{
  "n_layer": 9,
  "d_model": 128,
  "n_head": 4,
  "n_kv_head": 4,
  "head_dim": 32,
  "d_mlp": 512,
  "vocab_size": 525,
  "activation": "tanh_gelu",
  "norm": "layernorm",
  "norm_place": "pre",
  "norm_eps": 1e-06,
  "positions": "learned",
  "qk_norm": false,
  "attn_scale": 0.177,
  "bias": "all",
  "tie_embeddings": true,
  "parallel_block": false,
  "init": "uniform",
  "init_std_qkv": 0.0442,
  "init_std_o": 0.0,
  "init_std_up": 0.0442,
  "init_std_down": 0.0,
  "optimizer": "soap_variant",
  "lr": 0.00727,
  "lr_mult_qkv": 0.4,
  "beta1": 0.95,
  "beta2": 0.95,
  "lr_head": 0.009,
  "grad_clip": 1.0,
  "warmup_steps": 200,
  "schedule": "wsd",
  "decay_fraction": 0.83,
  "decay_shape": "linear",
  "final_lr_fraction": 0.0,
  "batch_tokens": 32768,
  "seq_len": 256,
  "doc_mask": true,
  "z_loss": 0.0001,
  "train_tokens": 99190000,
  "steps": 3028,
  "dataset": "wikipedia_en"
}
Each number is 200 + 30 x the weight over its row's rms, rounded and kept within 0 to 999. Layers, rows and columns count from 0. The size before them is the row's rms in percent of the matrix's.

# layer 3 MLP down (transposed), 512x128, rms 0.175, rows 42-54, columns 0-127
103,162,186,238,190,179,189,237,244,167,222,254,162,218,164,196,184,171,233,186,200,216,217,224,219,194,186,200,208,134,254,192,158,222,218,190,221,153,162,178,164,191,215,169,228,209,160,188,262,196,230,232,192,178,137,194,259,253,233,248,187,248,190,271,216,155,171,228,190,255,194,217,158,190,217,209,207,227,212,152,225,191,222,188,237,225,191,247,224,238,175,171,205,144,204,204,188,197,237,184,220,193,245,184,211,230,191,246,188,241,198,158,192,206,205,184,213,215,250,187,146,190,196,230,151,193,219,211,152
097,188,212,205,239,185,179,186,211,167,222,166,148,189,188,192,233,292,224,170,208,169,158,227,162,257,149,234,156,144,226,151,184,204,185,177,175,177,192,187,174,138,253,169,139,260,227,194,183,268,212,188,212,204,187,173,218,195,187,188,133,194,220,143,233,236,176,215,203,179,223,252,213,191,176,198,213,227,187,204,231,197,181,213,200,229,248,173,187,189,180,155,224,133,219,174,169,170,217,213,186,171,211,204,184,254,240,203,188,177,210,213,205,196,237,162,243,224,227,222,183,164,195,204,225,194,219,186,199
103,186,181,204,222,227,238,271,214,244,209,175,198,203,155,201,210,253,200,180,112,189,159,255,146,236,171,237,203,193,208,138,163,211,156,183,175,192,200,229,192,172,202,201,223,193,186,221,182,253,184,267,234,190,193,194,192,226,205,228,179,240,279,223,174,181,186,188,168,162,282,166,191,177,199,196,231,209,210,191,240,198,190,202,204,235,225,222,187,233,203,186,195,174,199,188,190,209,212,211,144,216,282,170,226,193,177,162,249,198,166,234,205,193,171,180,193,185,167,169,159,197,162,219,232,177,208,202,169
099,218,219,171,238,158,196,163,202,178,191,204,231,211,213,212,270,207,213,205,148,174,195,235,186,199,195,236,288,210,188,160,244,219,159,216,229,156,191,176,205,191,232,236,184,218,221,217,228,140,175,186,207,205,200,178,193,234,216,216,158,230,226,234,201,205,194,218,184,148,191,213,224,175,202,218,181,185,168,219,235,205,247,222,214,163,223,165,229,226,217,186,152,169,211,194,171,188,248,214,223,197,260,208,126,173,203,175,197,248,200,170,192,225,216,134,273,218,197,205,195,269,142,188,251,178,168,246,199
101,233,174,196,171,212,278,203,169,231,189,202,183,180,276,241,206,178,216,177,132,191,225,203,212,184,240,186,194,181,208,229,237,254,233,255,197,178,242,228,189,223,203,203,129,236,194,214,218,248,182,195,220,185,194,173,166,213,168,224,216,145,249,215,184,182,187,167,180,202,226,211,205,148,171,159,164,197,205,231,169,190,187,227,220,160,263,184,270,256,168,216,155,206,198,197,221,199,205,196,199,181,264,197,220,184,160,189,227,219,215,163,189,247,184,246,207,220,186,195,199,182,162,211,233,193,165,226,261
092,152,215,209,253,248,249,165,151,253,193,224,194,148,157,193,249,235,246,219,153,168,222,199,181,245,193,215,173,197,217,211,200,247,219,217,181,230,212,197,191,182,162,194,252,195,199,214,131,204,200,246,210,175,151,187,187,161,211,193,227,228,163,165,223,190,168,161,205,206,256,164,184,222,245,226,175,158,204,243,197,250,172,180,208,185,151,199,253,189,211,231,209,236,232,231,202,228,208,215,200,171,161,187,187,137,213,204,235,196,163,173,170,153,173,203,189,204,167,179,206,185,158,131,195,178,231,203,215
105,185,196,210,202,162,216,224,177,198,202,195,215,213,164,157,212,214,190,215,193,241,226,194,200,225,200,176,191,202,230,225,156,203,228,217,258,170,224,214,273,126,197,162,183,210,224,217,212,141,172,195,177,209,210,202,229,213,225,216,189,231,169,228,194,173,220,251,233,172,198,176,242,186,245,238,172,152,200,140,224,209,191,165,207,205,280,131,188,202,177,206,166,228,168,209,198,198,213,186,169,218,215,122,169,159,184,234,221,276,206,189,173,172,166,238,208,183,236,247,187,242,196,135,226,215,211,196,158
108,241,196,142,149,143,212,172,223,188,176,178,249,175,190,202,224,180,222,186,234,156,141,214,229,237,159,178,177,191,187,176,169,209,223,201,196,132,233,186,199,238,179,164,215,251,221,180,217,217,199,188,220,200,171,163,229,233,185,239,152,199,227,193,243,206,181,163,237,219,190,181,242,172,222,249,228,194,238,229,148,222,225,194,194,160,152,157,226,202,256,253,211,178,232,179,194,213,177,195,215,204,245,207,216,163,271,168,143,170,213,206,184,202,160,198,234,204,196,173,221,162,174,251,216,166,160,189,196
097,236,222,169,171,186,216,194,199,196,212,168,216,223,176,171,182,144,213,206,188,281,226,180,251,263,234,186,221,194,187,210,228,178,172,205,178,224,228,150,230,166,196,187,218,202,231,189,196,156,188,178,210,186,241,192,162,201,170,158,140,203,222,258,195,183,216,223,176,167,192,196,218,171,255,244,189,223,234,172,194,230,257,180,186,229,226,152,211,197,236,227,194,217,175,171,156,200,259,213,167,176,118,231,208,246,217,146,212,220,195,226,207,152,200,202,223,215,185,220,215,187,160,219,189,155,159,218,273
096,186,225,247,187,153,192,209,233,211,225,199,173,191,201,229,202,216,182,252,172,277,153,219,222,196,209,202,177,249,176,163,244,182,189,132,182,106,167,233,159,203,180,235,142,212,222,178,182,188,212,229,222,204,195,236,214,221,201,219,212,230,169,156,210,235,193,224,182,188,183,198,210,208,163,190,224,257,190,213,178,173,237,164,202,205,236,216,216,226,156,164,199,186,242,182,201,207,148,211,184,169,204,251,218,208,222,169,170,145,187,203,187,207,235,206,137,199,186,192,225,175,143,200,234,222,204,210,293
099,172,199,249,186,186,195,196,198,236,145,192,242,263,193,213,174,199,193,188,180,201,248,150,257,196,225,288,213,145,177,207,151,235,211,197,208,200,234,184,168,189,230,194,238,177,248,201,188,235,234,182,212,134,223,210,164,187,219,180,225,183,145,228,215,185,160,250,258,170,240,211,184,100,171,221,196,211,182,178,178,192,168,214,220,199,220,234,209,197,187,237,198,186,169,229,202,177,212,199,198,187,183,219,245,166,231,191,236,205,204,166,225,199,266,193,152,172,201,193,190,193,236,209,195,188,246,211,153
108,215,190,223,182,142,198,154,177,195,180,206,172,201,256,225,213,192,248,206,209,244,235,207,231,213,145,249,213,188,200,254,244,221,197,224,158,205,205,207,204,215,199,210,209,196,204,223,133,150,171,219,219,161,201,243,160,137,254,152,224,116,183,159,212,241,178,203,214,230,162,206,188,239,198,218,159,114,166,202,186,227,149,190,196,208,182,251,143,185,184,217,234,193,181,216,245,188,157,226,226,208,241,170,171,173,200,207,207,219,182,220,188,223,216,225,214,184,181,175,183,191,188,190,177,172,249,167,181
104,195,180,235,216,230,216,163,193,159,223,218,163,227,188,234,183,222,203,150,286,189,197,221,205,203,152,176,172,145,195,234,255,173,200,274,202,173,203,201,163,243,193,228,205,199,202,244,184,179,215,195,208,167,197,207,191,152,228,199,203,190,230,245,181,189,173,197,157,246,163,226,232,197,214,266,172,250,176,161,208,185,205,189,220,211,251,234,135,189,148,214,151,210,224,223,175,215,265,216,166,218,187,217,205,215,254,189,179,188,190,169,196,198,159,192,155,218,178,211,206,218,177,136,195,170,250,167,227
# layer 3 MLP up, 512x128, rms 0.181, rows 43-55, columns 0-127
098,240,224,181,187,209,184,203,194,222,212,144,154,214,176,208,181,242,186,212,232,215,228,239,155,183,214,182,179,182,249,139,166,170,189,182,192,173,219,144,222,220,212,193,269,205,175,172,213,174,167,204,141,218,174,232,202,176,196,196,224,188,157,255,201,223,233,253,186,209,202,199,237,220,114,249,205,170,232,193,166,143,224,222,184,167,216,166,227,180,189,191,211,206,227,166,178,218,264,288,184,173,186,157,172,218,161,229,204,163,193,216,223,202,172,173,227,186,176,246,233,224,225,230,166,203,219,200,228
098,213,193,123,150,194,186,196,207,169,206,158,192,191,219,175,193,249,204,196,249,206,221,224,223,202,198,171,207,203,191,222,204,186,188,221,233,216,204,245,172,179,141,221,224,186,179,190,181,167,203,230,148,179,236,210,205,190,202,208,189,168,202,190,184,188,165,193,254,196,161,217,222,200,145,188,165,126,197,228,249,225,176,206,185,228,228,251,189,248,238,249,212,151,252,206,181,217,166,167,173,143,165,194,191,175,202,213,208,265,219,131,228,250,214,252,210,182,237,264,195,269,205,198,188,204,221,154,182
090,234,209,220,191,169,237,192,227,216,236,198,175,195,208,214,185,271,162,191,188,197,237,173,206,210,208,223,211,175,192,196,174,161,154,200,166,257,187,220,241,176,223,249,199,160,190,142,139,230,190,134,162,207,231,194,215,133,242,201,186,190,242,206,191,234,229,178,242,245,173,239,206,217,229,198,240,198,203,143,181,159,156,189,209,220,190,273,183,265,259,180,179,218,201,162,163,205,194,243,236,165,199,185,245,251,203,182,206,190,214,174,212,177,214,251,189,212,165,229,174,213,189,202,221,202,184,155,168
094,198,252,175,175,223,189,226,217,191,222,220,180,156,217,220,247,193,189,183,235,220,218,234,223,215,200,249,239,183,210,235,135,275,242,173,210,223,223,217,214,133,206,181,210,243,178,163,198,186,204,171,205,197,194,186,209,212,191,214,170,184,199,212,254,198,218,190,233,164,236,200,193,221,256,163,179,151,198,199,202,195,167,187,164,217,170,138,199,169,206,217,219,159,232,216,247,199,149,204,197,242,246,215,179,252,207,213,258,244,163,189,156,194,195,231,131,185,205,196,260,245,237,231,168,159,251,212,180
093,161,196,201,205,182,192,190,180,204,173,242,174,185,190,197,167,201,208,230,145,125,201,163,222,204,208,220,196,186,236,276,237,143,188,256,201,186,186,215,207,205,212,145,241,175,225,189,193,159,249,244,236,218,205,218,217,177,117,186,164,212,222,178,214,153,211,191,172,166,238,183,224,239,168,187,195,240,192,218,199,183,211,204,187,211,208,173,236,181,226,228,213,195,179,229,148,233,229,208,171,196,153,146,253,205,259,179,212,207,180,178,204,206,184,212,201,150,210,188,202,247,143,237,244,278,179,201,229
105,173,277,185,225,168,172,165,186,196,195,193,199,191,210,202,151,174,264,206,151,181,189,175,192,207,171,226,174,157,248,201,189,153,196,185,181,259,170,182,173,205,235,179,172,152,260,178,196,246,201,183,149,231,201,163,197,231,190,266,173,188,204,215,244,226,153,248,177,196,231,204,156,204,176,218,236,179,199,229,209,196,219,199,220,211,210,191,225,121,184,252,196,215,248,187,184,197,215,243,170,215,165,215,209,239,223,144,239,207,267,199,218,158,182,201,180,216,153,193,186,156,241,242,185,204,205,207,223
108,240,243,158,164,184,204,189,172,255,197,176,223,232,220,190,194,133,204,213,209,192,183,177,202,192,203,146,170,152,204,178,183,136,256,187,171,216,192,207,167,191,204,212,242,172,191,138,207,275,195,232,189,166,222,218,182,222,170,222,203,192,206,229,203,176,256,229,146,233,182,243,205,203,152,168,237,229,216,215,210,194,187,193,199,176,141,188,154,219,242,213,165,188,180,219,228,245,192,154,120,224,224,162,141,242,203,194,253,229,195,185,198,198,197,225,201,208,237,224,179,178,138,178,231,192,205,201,228
103,145,228,182,228,243,154,165,191,180,152,150,176,194,164,231,261,175,243,231,200,178,221,188,200,198,169,204,191,115,126,161,240,208,183,198,210,234,222,172,187,262,213,222,195,163,200,213,195,161,216,243,191,189,138,152,244,179,200,238,166,145,171,243,209,196,197,132,202,172,144,235,172,163,206,229,232,216,228,268,221,180,226,199,178,198,200,189,207,225,198,173,249,196,232,168,171,163,205,178,215,218,236,194,208,219,148,218,202,185,206,178,227,190,181,198,189,204,202,209,197,197,217,181,206,155,231,207,212
096,192,179,156,178,178,165,206,228,225,271,197,157,228,202,196,200,174,205,173,165,152,219,174,200,250,253,202,191,161,207,249,165,181,203,228,201,231,179,230,248,191,184,197,176,192,177,188,189,186,225,192,184,172,168,164,188,112,190,200,179,240,203,166,261,212,178,184,179,192,190,172,212,226,235,195,187,202,209,157,204,236,276,160,191,277,178,222,258,165,233,182,220,236,195,182,172,157,188,185,184,211,217,186,229,209,189,197,232,283,231,193,208,182,241,178,200,199,186,203,149,190,191,168,237,211,128,190,225
100,166,204,182,224,193,215,202,212,193,152,199,167,157,248,220,199,216,200,148,120,205,172,228,146,244,244,187,220,191,200,206,198,212,247,219,171,203,190,180,156,180,211,255,218,141,206,266,128,182,179,222,191,189,195,162,219,133,204,161,207,206,193,181,208,214,167,216,193,186,236,226,199,217,249,174,203,159,149,162,204,218,218,245,209,182,186,145,226,209,161,207,180,179,200,205,178,180,227,245,168,204,164,174,179,227,184,148,260,221,221,176,169,215,213,204,189,192,219,203,183,273,165,237,232,214,259,212,216
107,197,199,208,193,193,264,199,214,140,215,220,169,155,168,224,191,178,196,246,244,203,215,190,168,200,201,236,210,131,189,163,151,142,190,263,177,208,201,182,247,171,204,228,191,234,240,184,204,215,237,231,212,202,252,234,193,185,191,206,184,204,264,161,240,213,190,202,195,152,247,207,207,250,237,193,179,215,216,223,251,252,198,228,143,199,158,206,200,194,164,228,203,180,152,209,221,216,229,218,173,196,197,164,169,216,173,208,195,190,184,197,192,184,186,227,151,244,281,184,196,235,145,164,149,219,216,162,230
107,203,285,160,170,163,166,206,223,205,187,244,267,188,188,187,133,165,216,208,240,167,229,245,214,176,278,209,190,259,195,210,180,200,230,193,161,206,205,219,265,167,196,230,229,206,199,206,290,197,198,204,213,209,229,231,220,243,215,229,218,160,192,194,199,230,245,229,139,206,211,211,228,223,212,203,214,205,231,183,202,205,239,226,176,178,216,168,235,182,187,127,243,177,157,251,184,242,232,227,188,197,194,182,186,193,249,161,218,176,183,217,220,177,211,204,181,197,233,219,208,232,185,172,201,190,189,161,233
101,198,280,251,223,182,244,205,240,207,244,246,205,207,241,215,218,214,204,225,183,205,136,200,215,203,209,222,167,190,180,219,178,175,199,181,176,189,234,142,197,232,213,225,217,175,222,219,211,241,235,266,195,166,234,232,215,170,246,157,178,215,181,260,185,192,236,208,241,209,180,213,166,219,257,222,187,204,214,254,235,226,219,246,219,191,122,223,182,219,161,165,225,170,220,180,218,205,153,233,216,207,156,226,137,226,153,180,208,190,239,180,212,247,191,217,159,209,208,208,185,202,161,144,185,182,203,215,222